From a checkpoint of a small transformer trained on Wikipedia.
Size: 15 layers, 2 heads of 96, MLP 384 SwiGLU, 6.33M parameters.
Architecture: RMSNorm before each block, no biases in attention or MLP, untied embeddings.
Training: 390M tokens, 12208 steps.
Each number is 500 + 50 x the weight over its row's rms, rounded and kept within 0 to 999. Layers, rows and columns count from 0. Numbers have three digits each. The size before them is the row's rms in percent of the matrix's.

# gate: layer 11 MLP gate, 384x192, rms 0.27, rows 61-84, columns 0-191
# up: layer 11 MLP up, 384x192, rms 0.268, rows 61-84, columns 0-191
# down: layer 11 MLP down (transposed), 384x192, rms 0.135, rows 61-84, columns 0-191
gate61 101:518565506481504513560569531506427531615476522482559467447507480478561499587432529480450483504415399540502538445466402442538445424495518487595455530505467528492483602536484475476470511464499487540405507428569469435570372584471456634412456489550504595605499519473527438451482530546468472493450554559505486492430435518512547566499480513540456481540534488514530548499541646436566507576404531599551510504525488447511524509498468562540585482583546399507525523469526521506566525467485537496453549490572568453489472436520535420456529478509556535511508549609463448585462545519497480432
up61 096:560545531485478503500480492522552400457496533526390501597581511547509530565530550557496457496556513408468510532557533530511431503380500474546495472498484521467496489422488528510514459456495567458532584508619513420536529413491452496406513549536504508459536450507577387576513499486564413464533526468528412472530501516560441455450465560465597530483495493512549480569554452471606391491513552466460489533543562388522519606499483499447542469510490523393550502531519443486467433535618450454492540419481493483579470579408530439406567494435432433562577499504452512465533467420523547516
down61 100:576682502553454483448555463588527417492493486475458489519491453535481442551462520486502566441542519463502563446467602540396515528451458484604456435460511496491580535563465455534505524460460509461465467451557484520509452441430516500488446495527450544390489442548387511538522469526602485408591536453536609508419469525399571476475503539492495505493489496455445444545470416454504457540467411537466536520526507538461556543506545480466494462539568498412582434508530495462521354581437450479538533511501469493491427502474482481442571477506503589490511437488427543482448385498516407510
gate62 098:448494549421504466454479485583536441414555570522558510462543541579523491436470469489412448472549440413559448605546496553520502541535506502587544530480494498529490421474492553585464541516457535493536452553507449554532461463537469442516436513576504496481472475473492531471496516506437644556500552517508397479570538531623533480597509511475466520531562382480512484459503510488472409482474511548503471501542523586575531537452481507541416542500463449463423555430505532498526526392535459407455426523557551458501497496459480434605608385565530529436452557521464510520393540377526516524
up62 101:491566441399505487494428500606573469465513536477358475508511519514480465436421442560607592514523549553543522509561456422417607497430546422486457448595489535551558478542436476490460419384430462451472436510520463563535509537479556564508512550512486454458512513520456515501504470458506462498454484449437435462535502518463521492478539413494536516497501548473501541495565557498603543478589473585475531570535453503482500593575496571367435443547484534528456477468487504535523628497442522470520516500514528512492472452540523525519503592459580414501562479501387526525490488566555630501
down62 099:540535591542544448520540540540539467452591438400462483607511490513378494462488518511518442556569485485457495379482606520496415507588547562555507550448509370496513439503448431565546488475500530523510472534611473475463523467436497475454501493528452489488454456540544497589494472527457480467558524473532492472487592457523518549485585442500394513520424510504471442457446470541429518477559524560472421495454444491579502476569518486539453544512429462434507607425527503492536449520511570467500554444515489480520573421570437566492518488425540491489516449543600425468505648555392458496
gate63 098:516514479485523482460463474505465513397510478553548472445571478543470494572485519492468572596545413504574520495461521524418523473455525491540517527479485464567488397541483560572505561523483528496512458502447556393537574427498521444496439402490483476550537562448501532477483560532528458478468505559531535441549566457503544478512390583569450570499477510588413540529502495424420447534600449390549534511518404474570423633517469563513525487589502610480549429506498527506446361436465503463411489524522482533496410535585496498392497552458426497549497462486514549412510444513486438472
up63 098:584481467410388513444496484557550536401478552397547447552589487506512526553493503485428510407466555509474549535530526531524479506466470517550464526557640621537483479586545463486518610473480455527489514377558578541590539488479472531502533519507413484447484521535519459490463537459479624576433536500400455531490520451500467511468531474572633458506449531546538495529454465552531457481414463504496537393455517394547506503485545464566535448477574514466493546459485497476526542420477498465578440456509576567508431502515416530496471472470454537566566492534486460536496521405602472551
down63 102:454467458500512585494494489479457503489476481470520507514424543499467508473518456552524472548532496540479526513638568553477436565525511496459509453450443566540516555475601513573518463559507529541552387517609541449551488464608499498520550442513588456450445492441423485494417627469429529461554604459475481473469528510520457584462564524484574491447514602515474573469424448467531522603506529444449428462484487434392529530530495565475481452482573440526526430526489448475559446457492483503479478572448502548461540596496420502459416469451373448509498575538558498555607548548561435540
gate64 103:517534482583484446517595478547524525525531530559472468543591487504481501370416397421501472629484431494470550528536465516422518415549537495571449490437454410453522429467458485525501496483479556518512461515567465493483596539453563544522454500492515534530520395505544397438571449472482590437448429519590485406497487543522561510431611577541544493476422450485462465465591549445488549503561603467539497610538528436525525464523527535475460501551437458427501488477483557587548437479488425484499557527530542432441501549534527492529576510559502520554487463430468478528496538478545401585
up64 102:436558410449451482426434517536559530602439603470537549489526567422484547474372477504519511523485567469549527524503576541560438513524527577531511562467487539584460563464472403445445469444438551469513443561514542453474477552524486526474473433509567560440441503453499529504591561526522449434460475531544489454459483437540499484494479504447521439542533510428491460417447435519471469479507467538446452495593447638528432498479570504464459529456551474487461446548494525344477510402531454463527494445558418541511495451585509461474450390602437479479471532500508535412470492543393447495
down64 102:442492474533469595525458496472520461526469458416509485499486629454533578513484540494563596503494449566450453470571466478460521518514511588489517473582487545528450506491528472471482576561524514560555482522510524573425518524526503473497378527460466548372488433522563503385575456462549526484528517514539509575511450499528524590537397515445495473496495426483474556570481546444517430683472423487549498376507437469483503481521453506455421538484497566593490490510459419494481508482513605547505465498477498448633500478544589531490341537491448507532457475478554532564445497483453560497
gate65 101:551455467483505507514650467369469453497492591472412491504362547566525492417558493582455503492527574485496438443529548427547531455511545517471495529485406497571549575385512468527573536594512500545514493515599500470436500483542465554579503513512399514455437420531463472475502473523443509502499441487511491594558595529491550536407497520545533397517470548450440561460477578406448455493450557438544522500565458514580431546494533545487520550500516467464612524470509421460474519460530478415497543474507483506488536512645457521501529538515477497447512489540500489607475520495407532555
up65 090:512598506500484484432604477503560506439495510450496577469560470497507431582513507556516437533526527573500490598467494484436518588532438440441461468545515638524514447557510464479453483585490530481444506495557487467528455459459477615562433462487502360535524485502529516519475454475474547489538486624488488460414421511569519501492449484519394477492525510605495553503490334496568524489477584553506501533480524460538523495486375494432523433527552436485507491495533528525552580605475575560534543486524575460601530472488483525463492463474440582598488528438452432476515578471597518519
down65 099:495791505460535463478504495551422572502494454474499521471559506535469503457507447560575480487418462481488445556472512576450463469514493426541398458415516467470493514516528434507512495528501527573498492462509568516475523542496392441437569659451557548471476455541480498459491479593562539504513375443509476544489548451465495539548487431462505463485491467513430505426516552447484578485479456499482540450485477549432563414547580483499473441467532509520470473497518481484513473476516399495487495458568542470554521412553526568438495550503476425504467498504540516428523648534518455521
gate66 086:453414434566568538448450536431567448542519505447581494561424449544453570535489498466473562501486483457488449497510520473513439512506535632514448503500570460558513569609441413381520445505550381503437548512432556495527492469469488481550541515532468466542435399500446437503504497388505488506447429535571496578520507454484440537513457477521417504478577493434465524604558506458535398448531446497558548580482567396476547398451497517575428538532430519557387433464449597550452540473530428484476512550526531463534547484468442493499522500505456488538427474500484523490529433486565457466
up66 092:494486405500519455406387556564489486485397490515513569559432553444490510421564496448526503482562500553490529475490464534463567525465617526601470635447457490507480448519430503539546496454491449485430571511552397459438566532476440506501525495515500453508439535417479458443528545548514427504511598604508583521551548466523532499537516489555483427497584456458407456561506494510399513503535535498601574460529624480477578476548427468536483493539547524553445515558518417544469536519453615555511468528522520497483466467489440493452419532500529489421483530502494403443549543402510528418
down66 090:527334575562535532550526541412497472521493434506474515572453484565474477544519504582572446505446448515546547452508419559511471464531554540475364496581545492371448601495509491559434462503493502471519525463505534520488447504541529391473431559493544465579564559489491530532504507486501518446484451419481494475566419495563472574405499494563454469462510502448581463449578581511443497546545457427486450528546527519498451551473500509442544522426476458519553411466512548437589554560472478589496497471423545531444564568484531533576508511413502540440517590503520566519518605526530565593
gate67 103:411554531522506450524504488558451532554511553552492505426614453519510455539449510407553430588484548497492466462498494555486563441501386502595418500477529616561526503571480481587563567598530480471488468514499567495460485536494465619493405589410582401472470406546396547520532444550483512514433429622518513457448514467481524451509450458463518446548398495491472547570527448550475511523472479513572462429463462508558450484464558581452501512485581556535554546484555435465467427479487442490475519572439472533528496518487504560581478485471468537507454499511536469568488508508618465421
up67 099:442482473431538549573535447512507499437408490404513474459405394560497527567534516494461428581512533386449497457478504509533485471506607428567524421518440490624489484471550507527521585514509576600517466442505415447530497461426589592455497513537495525458563475541563521498475494475470411484537446502532491516532355498556405491560431502473488491522620479565463523454579518504578569521472452513489532508548506501561474576606499459549487503439572514443464543450528478409474491548475556473434452576485503513552527473575582513620486431457448526486521473581550501473473518500523461478
down67 104:492504587460489530541531499443506509462587450436568467522438474574511487510520602520476484441510589527605488467477446442365535509562509538590566474533555486526384422480479465529455456439477580540496440532555409510587580541556475567507491485579500466488520581547553511468489487482540481513574489453482545448496483410560500425516400535526514520521561476580463572471512438446476462512556459510561503416508525407461479560602523451433431473511517583496519478526502468561494535481522617538445450527563499469419428481480535547535477480546603473521437504570500365476581462480458481578
gate68 104:417485489484448504483508521429526500586556540465529558402494500537391524452411469373504523494504449551472479527515481459559522510414480483434516483395445429484414573533562589481481498505432429549474460444482538444451487478555473443530659483423514486531467388499445490539445475475544481579555518507504492437481515442502460491485489552492429460495476433456469441453503484474551474569463508538441530434439428498436572484508464560483482578528524536502491438411591517508598519568490442476484480567476448523499456536413471500606525521448573440566531447501464430598631564565532484470
up68 095:428525547478549494470403431440532418448467499540429552492503521469566531519450429575470440491484484522453457470556480513543490570370475451440416495564551479461491505596548517522460510546536607373432482515482460551587454482508526509579447442404552512487481450574490495479431594512460525468429523513538472487622423449421515500476613462528475515494515537465402449444493499572574469494500436516453504603468512498517456559546487454528539394605469600539495406512459482546548458472541652520524451485569509536473532558481576497550449493510452490496511455531516482516442556491480481498
down68 094:472449423516624553459526532467524424559529508541632420509535478463561451482564462493476416453484545462519549508451420483439406478492491508503478512465563472568492451501555493482514482495520462507348464541372533454526501476556478461484481547525477541561574527464504522509514528459628466496436539472558497525526508502597479472438513527565554483468478477418542458537452518530567461418478486529439618522454453505467518456409419468460508485526449469456484545584531473518453497539415458487498528408543539604486450525539411485421363506536542491542527578415603508521529387480501550465
gate69 099:557447534532534501525509535527488417511443486458542582513531595477469478549483509462470484499605474628493564529546560605560564531483452547444519555529502600528494487459573572524463512463471509431542403440595454463568528470543486457565578574504542477583447359573427516480565567503503631467475423585492572505535482539491501493512539489428455483467433472594464560515492519501515460526468540529464560445488526488496501522585418570540493492488537530628586586512564464432554459470468464467448565497475516435444445519446573510431410524512458498512569577465457527511519525446491476496
up69 097:500493522519457547377466466480559553411463400547519474598494538545506515475496493529602472471519479489416455548483527497498430568477520494498416509472487494551544475593490471444529447560482561456495609465462495572563492529426473520481460390459446549511409456555535472469439539457489592571448568471456544473445455457444467476613504473463523495433565496476472538512542619484491448567450434555503622510536548541539442446519559485514500572609482453449457552487474470518488450537635457508519519488578542550487444495458549451497555452490511616546455553458370469521552447480566463507
down69 095:557629461434509424491518521481488484490525511438617596531537467604491545532571545457496476575567508516454523495494555452508590555553518472520457497481460547508433570482507551560578497481389495468521457524460378443480388525564524503461512501459465502508481380492511542424559482514476517372522512543489420389552548528409467550508491538475529527521480457518509469530494447528465536547506591566485529621566457544495528424521561425514586470377486529514523557496492449509510470586516542540523533516496381465432492599467512627495473513526482498495522455510550431506476494519442521407
gate70 098:525533472532498422418526530621470620473485559520527465552453554590475488468524499637490581437456532567573412472545535531587483486489444469443519491525459461502460434541513527495491459502524522481512490461439519533501420518511501586458483426512408504560495524475499511490469422514532543571387474461488524508557466456575526506555434462560500450464521434534600424552482493573586570546487507539438484483460495635470510618563478540518417460512528533407552562376519560608490482518604572521391571453475503470448447451482502435443498478438493447472496499460501548509507516491471449480
up70 098:525571449470518548480452525358462485560507522525515503548522442471583555433366445534528475582574548439415655571511515540506537525481573521457554523515484505480477495456488478528547564506484454474526508547466426480522556539516447523466590475524527566506530498476573501514539480482513578488413581459573607514578515497478526489461565541532471455495544500516437520494528547460504529516455422496619449495522515397465540384497549491503512514544464407526332510495501478506533507485421501576575570561522476450530513577421568453509510540568601593494507545614462522496489506485550534468
down70 096:467566532476596484459515484509429519453533463525477373550482465518473463508526483510533536488490526509524480464527553510510452534618454503478472543489493499462546480499458492475507529489507540559541541528463496481509397507493492463564513483480554473580590332519559371487456452525534470493477530510522505551447557564496517577498472374527407501587461451583488552491557504616607599535605521529505522463474509565437513517493550474485494538449436454504467487427566435528588386451476453485424526534495526447446515544557567560470427535496458474473439411477452470511632540519627487411
gate71 104:480489492410459495521494463509488430564559437473456504509541510555455463512463519513559548538379563546486472468476503433495488427439453467457493564552383607450449484530548509592559517481565582584450441494522580467491507399551452511537457398581485468455480432524493476508433564473504569440462511586555428496606491443519568577522463487470490489598495575468435422628510465462490465420487508573491485450502529568450511515526488407518520460506383340523482532604466469502505473480446517514521388416440516468546467491468481551450538448516495476534502548515452530500442511490513449537
up71 108:421503558548454404554478500434518448425475555344513480444493533538464553439551541505465502439470516503496542557483467487468528560528437517527569458504536509506546497516555527464572505474391504520530565462422524497408569565522491482553551555524472515503470512517540447553556463536571418491523513566454401444521551537468436473501483491495481522476510498626469483466480463525477506458542491503518547462478528542491484478442497556543351567485528458528535518455455580475424500528527502416557536427583563529426411360450523502556480408580572576552479516489509588558495519601491465658
down71 101:492421498491467425426506427558561525422499519464507498508551447368543522515481520490569447524477581445521512454528538559539544511442429561470389443496601391576495424455504481568461537530510548436495370456485470480539515543353443504567497580470586453484562485512456475504475576569522495463430524597472445471521445474526389507492479533563407491477503566484457522506539464555523537545513411440476414542538530572570532535462400478553530421450538509485545473513457521493538491414491592418577432479549464531536623506472486519441477540550494477505472525449483495557503467531500549497
gate72 098:484499491518386476517499506547493497544463533428482571468540438625452563486511524479507466530550553523468462459418603421390443545479491536545513468438488502507474521529548498490401540500535468495505454469424454489551486465586578450498453586437480552518519459499498500481410463433492507540581393494489442566561559463461371502566536542489491537472531491592560499492490481506479535451433542436565451428556490521506506518423536498593486457523520476397437386443386407448484444534540571452544421441417466457603470511544576457410528539478499505488495561519464419539432556471476491471
up72 100:480513532509474500510495493484595549509462445430599506483427509398458447491502484554565540586502538525492437465505542569535471525537474479483494463546537397500498444519512552392516490457545622596550522402480536549477550479567551470549529558539505499454574453533532490541460453394456513531448496406500541492519521549474507492491363584559538506444550557503447538465430484569510585537529602510540434446451573492519533402349450514483463569414416480469495456384499519507445448503503525449536574582504480507482483485465469477431527554430431473413557437426479495438479460532461531475
down72 098:541476522508448506456546510515578458478427445532530498525468546433450477484410436474585498572455412486452491495460507501408539550410503541459530565543486537554453426453515517498544569545544411563487474521550579491454451491590472543474538455521487458488471379528552496571557507480506573490480415451541412468509462624465505524608570528503547491508510542512510450515539569608572554443584515539542486493590483529604570512431510462404464471482439511531408521543426495449540542502445498598457463524487491531467501512524529465612530466506565455455484449419449597517541633541480496578
gate73 107:538568526486488540486492472577452523448414477476520490405473604496551515500442559452509507406443485554504410550502537477549430499556501507490457456605570528546482498500442450552543519518490442500514506425480387466368541533497587450522479516571527399543546466457398456506414496469515541487512492523485499518541518436599576510542612514506454519558529440567464478548450574514496593459504520526506516558460491486456525545423453388493451497429521467472533564565466432487387527499461533452464500591449443462579510498474436536460478479548574477381496523420464545488540504595579407551
up73 111:542406529413487475489489445495443619517423579523486448468544454469451509520522401489473473551432501544453493564536515492513539459557512531536485544510555537503507441483447559588494558419548504461468449469508483580409490518459523471455549461518510473521543550461496530461560464467511354486488561571524483473448457516542474572526534469509480499563520552636534564479470623508491537414504558453549422453509481505462452493411518527428456522355557549553443430528484403576595552431495444513452511522554532452431520506534460486477515583554549508575545571469409591548531543550501409546
down73 105:466526489513557599447557538465576516535489496492545561515509490497551518566566481470473497498553562518505471438610496492606505537527400432451492490472579491511514489523505499564529465495600546540518462435485547527471535551466458494513480536586579508520512541434520516478506532430522475571547569494502476543403460476588564495574465473609541429543525485504501586546447560512379450420435474521471460517500487470505477533482509523510479425470417593455545600572548468532504500426543585537487468509573554454478529398406600585528406456472487405471430532381542548593501403493477504567
gate74 101:527512501454583645485468411411493558479509525474412531525426458495489567491398546461627466507541447583390477490540501452493447501490464589441517588443461502494529509441458373481511501525514478515477469411547583508492530507607544459489569579434469505506462515445579547564509508513442535586554596394467497484505511572521582540518482479421525531547457518526485522479498480481547593467582552445424497497462512535497445502478548535555449439460443462437533539513566481480546493505510402492491479549434536563483472550471505515495479449544409374549486578596435457454522504535488510560
up74 105:438461564497505543479481478377561500415478507610495517495535444555488490465456463502440533477467454485476438498471520343460550423620402513506426528459491535540509505458474561522586510480535461492413522525558500501600380452559496505494460457555504446463508507573509388518520430382565403482420521524522483484468455439475515571499460470509501476495465541523484461525581437498381551479542558579591511482573474457409515522412517489485555535526439586445469444473530476502497489484566461451567552498547542577487464491472384533426500519513530484491481513590426490488543453557487532595
down74 100:497401467581518578588517522446594501392551486500560474488599511579532427446523374481495500602476508501448494495482503379474487565510493444473432450504500503492492450520458497441540538466492464570494491498377500425483528374450466525506568487390574522478420443536498504499538480549509435428558510466484466482437620414453460419451508501503548434523408491446610431422471553517445543486497529427542515552546532530509465491490525486569608422533510477552523487544532523424556539466497488426453528496583505467553449573442586556480535578492506575425478504479484479509472486508522519532
gate75 099:474468480472565476567482476539463506373456493499535496513526490550442464555498524480416474443521544400506543471479475550473560449544526559524524475509470489530614452478504557565450489516560457586588438473517571532516460545509500565581551388441506422519434550384551494495444601528503501513504554461604539530429559449512551560468458570584543405506543591511479517447428621543458489565595501509468471493472532468403496488509523467475441493608450435436550518479397516473463467490485541543482529612497537507536513503507478483440413578486535525544529491508468492626483544526429395475
up75 109:500551397477521432553501588476470540536556418560463516524478508528504528379511513525559460509484474617470496542340472513516543508521549535551576565562470490525484548542602548479475431551497518537502547511520491454398491537459505502516443584493527477409458468474459568463537523433486429559496517439515419538508547503567485536447476498444415449458432559512516492469431352510535549447509534470514502373517446552555451476400473506486480503447521551563562455611465497570514491529462496427463567485476487577437467477572452436608521502421551474499479500426483474499419459480570592550
down75 097:461517488595529518523605433532538550405479546493536490565500494588408494423492551389467578539499526531486553447500459558487509507528478403583445516507482533602441491535501488534452462543398499430487500540518532479500476541441521466512463435547496477491512412416495524452453503444539480476551426425591480625477467420518508478488493512403551478524500460554554538531462536470521397481572464562565493532521537530519529438512477448556454506537512447564538489497605401540525503460480460510592434561473513480445528567491528488459450481500504433551632485560468500541502617320541522466
gate76 096:495489538469552473524510491435461433461529455519556423421536483542542492541505421599457496494475432472537529493520547454580468427476492499555454463562511544505496375450522514457589509562477532563492459531505438475453517539565469464638462551406566537374419545428499475450492556547574579503491480461507420501507490482505476555554581559522516434535450564490579482477430562575440458451541505538492515558475467491378472525584574454493469495487587553456494507460438428621498484524507530446463504510574474524457529515372620489516474469534608461457507490444542538485538507498467621461
up76 105:478402477575531522500585469480441496603526512520505569436518554511466428462485569542526496466512533411505483453645520489495470436465515461537507458519532481411384566485482527536469533435420505499519535432539509514464581561471533602492496495566420506471509485545403486479489458535416508484455524490477665583539518575411537521470531493459424474580422558446572494435521569420444547493539511403448498533447416485491571641573580550501482561413438445591480480470459407502536510516533459532493559525535511535465497559502554444518475546475452507446490480546496521535472519528437501458
down76 100:484460542530564563563542555449618469504464483550525470493547514421520475442466526432492556495601435480599516474417538618439459496509500490477502521555449548490620472509526451481501519514523411562442485598554429473528550448476569481488382507456531519536487500523456492465511541514513527419609456566431507453479512503490521501509545476540465570535520540469499512419515493459546483499536405564557529500505557544526448540483522490468529513543485575549442521592488436506606515544491497529439414489478418475585469437526589534530561502475472599475486535569531425533508525534617400679
gate77 102:567528434500511452477561562533552591509494501499531480509474454487526525432473557490415557548434516442505443551591584503422511449568407515515551537527544564453399491473562491553497497498507568509532465568580439441539517486464409511500567580582610507408496444596375562504537494536494527532447461536647499567494462590443478504518476461531480546488528470522419431480547542450424445498529468530519488438482570472538515511487477432504456476517488615577510508523451482466500453496503528500418437458536478407501472484574455475467482472506472458462588554499624495501477557407490622433
up77 101:517498597488508538593534471525520562531582514468388518502485497517535457473513560436488470486462376562518547511565472538500473535559458560526516617513501424506483497501364483575494492493486461575544551516449305567457552457539515533512528492522436514456447558555542446436391583528490550438457446561502557484426458495535509518509497559499473470424505407491533540453506525577528480542441548518442591562526522532436563554525446565509456444566544562458464541435468467588532505465467445492439490523447612473516486532424450580513478472504546522444491487522575440536532544608538492564
down77 094:476469463454408505526437509521461548485513476583538476485526488447563497470397478524607470511441541534528543598510483568433532481630498484500477478543467429506472433469487497418541469539479539581526466452512545580500452394508492434466546496465477523429515492465555451530535537561455513524353530433601435522599495498534577463467606451373478494493547486397476488531528446523580485527436495521465471532607456471484468531496500521498501381477506613500556485387465527498469433491456499461571480468458504514653566462457517462575454505517460417528548518535543509482539446558476445466
gate78 107:412526457445542479566413556512522584494603500548518512567553500553510451566478469522340512549505513553446538545554468492468503413437444524523471454566492535463559461470469505479479481525614515455558462423485567412499589416626553528593515521476469490487457381493476468490501581479579484521540552486492500520494482530436496510515412470523521464557413516594447523447560625531523454480503428468424580537503441468514529490522509486509441497485546532495555539518459440471426497518553466586469551562487511446511448497580453563474563525547528490457562500423538460594529403487515470620
up78 104:502465468433499596453542542492516517392525445465479461529461455508483421476483534497507576467547457529511506495539586514484508444522586590582545546452544522523567567510591600535472481524549490492482552441555463533472509566447561436475555492545460474487558430497456598508497548508571463533505476508482582511413624532473483526547561513499545496494481500562532456500411467528561563419429483469553489530407536480527500441437461493427484491530568594582521476462572527491523539542397489418472548556553512533456454468341575399494479610506488490562530483437439421474475479579383480461
down78 105:575530424507447475457511517484465481461523369430472543488410507542557512450597567535450419495472489504530437527592561516491523476508591529513519502441474490500490622559514542545456519546520527529498475564485468588541382586475532544509537441395457526600528430442472466495530485511454437478472525461547498480561518533483505531525589499478458598438478481536479512540436457452548568476408591491555536510530531475476529519462453465533439455509463522558493390482506448605537372516493459402455471499527492549417509405416498584544480451460470573512589508529433490577512594454410501524
gate79 098:486512558495504480425470424448465468622508632589570512374506461461526469469472512567413515457551516528483488518555497488455483547541558484521417414539500556609516585479524490465421526448530513533494520489445455534442460474532473531526479458533548496490506562532477351463537568488558443498521537514454505544614453451520503557551437673464445543482468524472452410487546565473459451535506429492544480534535456451514410464504538551491487455489408478537500458463430535540444506481408448505579564546535459480468536424571504527502547580609497518429543536454426464463517490492496405447
up79 100:505527389505433470475452396465546465451480469391420531445502523531549592474425507523504506531510522475517486578470395449465487508472556538431480444520498551479507421539491487571444543505487430516450405491543496475500485568423560537425489566466464512535518514492480483454480434435532504457417508542455457476546468508596426493514615481520560499482554598516487443467512492491497502453587450416553533575457430459484513578533464402511467448584561552397428445582555465564536451502390435462463403475435515480571541492507428575546435559544427504470431501472503519444584468521463533582
down79 100:433497510478483549449452464566518581571478421590462516463428497570560511408526378490566433543470480511563491460470479466426497423516475494493468447471434494485564449474555572431457438468522496544528490578558478505506382460511474411401463462507521494464496537519502495510566474525471534486454595630631512458527485567479516544561451528408524542461470505523489514543528568434469609485483476466495495512539517544491535538549533541505466486503470548608522493574496525571542528548566539474562532442470575577499514509503609585440474469632532574488575437460466511518444639535502539532
gate80 097:460546398477562511538474515487566482499483477516563461464508457510594570447520472521533420530503367476517522505529434521479537487464489515456404458479413384453552611487550450491463512520495452410396490615536578461438443493501612497481478439520504485487551553532557512510482442493478469611480358597536552433467512473533505503529470462512476495591533479489469449513451572500506508439615511476530518505506463455594466506566513572512515485606476471472465466546411609576460556522411470452502509534531539481454506525395580500488395568504514624514491479524539500500514551481448501516
up80 100:477584502498417614448458472511390486481526497540539596490530531491444445446498512520400542617594532517488512544419482558484512552479550449520474534562505532454570455474479539409533457493545486457500446475444447451472604425399534570452454530462479561471603488434464434509532439433423587542429472419461530534541454426513455535461450478499459557481480504480505562554521385490474494492535478537492424472522549547482426493512512586491525593454509573500535484464511410509517518611579573431519518468470446522606540487495404497501536467411510450556478458524465524507525432526537613472
down80 103:498366561469529499507508447382480506517536460538530376571544455494597548477558504476593539555503528521459570466510524527527500538513448403450548573431428515553465582466495512454528465532562491534435369502533481417439497456493374509583580482597476552417461361439452469489531478534549501449486475441512478408482486494543480502545529533497510525459518503507524464560447518437472588469389495508439503499501529550552508496586515478431476564504527463529460498449482532565477498448395462564460569554512523470492461483481429392471608426547503576409492492517465495512566468546537486507
gate81 119:468597438536485506408482510495476546595554520420387473481543512399570519599532400528532538460438448500581564480564564507503420568483595489538461454479454515525522463558573494569463481500487524497449395521565516444475446426551568416524479566452408466486486502553484558469499410475488527512509543433519520418569435419518490581485502460561412479433522518589546588519556488469490454586469529547462540587505471465538458499500468513447436488474427483384548555464548473438563524461503447510554514477466489491502441483480493471514463543558534522574469621556463509498434398537510544566
up81 109:520497471518485442565448533551398538454470474502553498508474462623405478540555434540482581543523543503427482510538430531478487484490503475494491533590436487461494494601472534532422487415564506468511433486438530603522506585450528430465470563620530531594388511480502480443508455342401510416480504579452446588426559431523487525569465523499558543511555575549515447514516488539492481447553519496571567458511510524489488501543463445519547483437566512541521444528518472477448519450560607520550642587558422488472518498484601443515526497473432433528535482478492458493493482499407530522
down81 109:419525571476492441539541473593564536417476478542589515398573384574507587487483504472485541565477590513479519457555503482485564438475568438556515425562455485494427475490549493512553477507521529533582544415406446428494558532572505509460450483459602517596432497479462453466472411537460465508520432576549449540492582465540505532533604528489482452513542448481469489520485544513471519401573489477563541542469574547425522472541494586515535475502590499580555442416503511562432531492497475475475542526598587481517496526449510497437544503472492489533557479386534415531611433507530450565
gate82 101:467528521448528389457465466575503496526516532536476510537611481468519452609552474516457466491497514520463488508493480438497485401517537518499525414458514484433455488581430535515441423460444562504461471523415511535484509457534508576408407499460399533491465458501522531484454535569493425546589441442519432531553494548536440479407389527521440571508464556487410442530378464506531382558541545527424565522439491511502449519522564514443491500583489561493576512457504446596442477514383512411469465510550528542507457498602563444539535497430607481462510508476587534495499591468479470580
up82 102:487531498465446537484519585525534505442495450517531485494409587466437439419514453435425499504447603534575566528451586498565523535440500506514458379405479565510459541547518534527596505469454519553519507540433583539484547389457441524463436477390442430492511503523474457526524489513446557534419500469448548478544502557387547473403575469402499529501451470514512506432509418483509547502452504520449457491500508549459485506533500489421470463496519471482469460560570577529547502610493426428443490406541483473545498585494444592444517628596556522468494550463427490571482576527468476438
down82 100:388577486499467527566554548514517453507541541528492486555520552424429494538554444476456465508508577518498459614547508504397587513505510490520500593445541510557397543504511508470506551429448357551499504529495503569513453363482393493475473494528460563525462428480517536474530505436532523640545462505496454549489538599517393368485480453461457489507458533520520421523507553456469519404465524497461490498492496513489573552576436573477436561502494432474399508615600573584471493521444542553523538510486476516598486541471563421532524569465528491447524498448542536472484563508525484467
gate83 098:464561532439518560544468534406434512573551535589412333485590555525453502437554455532441552414571524512518517458464494447458525425462502499575556484489498524498472458488539516493511490559441451555468552445527486503534514597539476560529537428578479435469505470473510488467521507496545519440478463557474505515512573492572536496528515486549566543524452497488449485549455488575480489488535537422478653529500509450452571501594526575566575495466413500462485485614552510470621386483561527424525456525536507602464409593532504521545532554557418462583525526490559500539428457515537555537
up83 100:569491532511553430417532545523506516488515439451550575498606459431537485493507517490413460484482433485540583446484448532464539536548437448455476580480596485523467487528528478473474583413517452608541475500439494552453567563442463473476409422526496555468453585571539486443431517453499434534480533517413468558583579452479457578465490379479574545526515492541489523570546445544535465533430527450518381427379473461495503521457427522646469539483515506484486555430525555557420603464530477448537524474516566544435480500487476529534535540511581477525396528494512415448523544491518487459
down83 103:471382476461434551502523497581474523538575584495508466418539568486467510509476445455586475494509541562565463487449443502471433451421452524526460466496477497422534540524504526558473499472469584520538466440575410513576438440418445452531421485447451345411438518512532556491432468496488531530586569545553504517488493586512558437488580462433473528459565511498498523422556564558394432492540534462493463463511566499512482495527513415540505459437465513481449589501564531493567391510446460494540527385597462443570543526483521529520560506417531520418471502467481525502525535615432562530
gate84 099:470605443484486494486472456480572480558539547543495522450523472463513462424523516545561482457520590520499519507406568477533393580355547532461507497443501452452455443498534499480431498458450456487409508501496492532499533511522523412555584472519452444592480550445471548543539427449552485446573502416595444582501543449508550525489555449504472578577391521484487521493442471474421613528519560502458554444486379485517520590476526487555483544499536441462481504556530515466531533608492525430404573488513571473486473485412578500536622512544534447490548628567493452493485525464551483445
up84 098:470508482519457547446562548495442435436484597525513449530585509472498492475449505459433497460563474474634543600491583474502582464466438456447413483469566564546535445609328609499544455457422512518532482466506505548505372475524500484521525520507496517559478515618433488439380571496454491507471571516517600495437489509558450504502466489496519432574454524471504478485479509502485555486448524456574484545491531515457578537583461515493496520509511415417498590497468466534421519424532413566486522508567458540523567474540531567488474510526467477635503443409539500506452506535428448494
down84 101:485614455515394514475523457525434491543452531449445559500494517417595502464461483558487435464490477522547611418536485542472525463532492454502522510497502453516497466575561520572500446512532458610467517471493416480605476551467485558413455434547530524546465406477484506558420465458483618463439476468452449412550470470574548482503462564379518495552547537463523479479481586512526479570558514507489483440485547534548401565533524478557496449521523424501516575532488543437601432501570437537538439483552510507397520487442520477400554510571451519548529464432509461462471663502565559476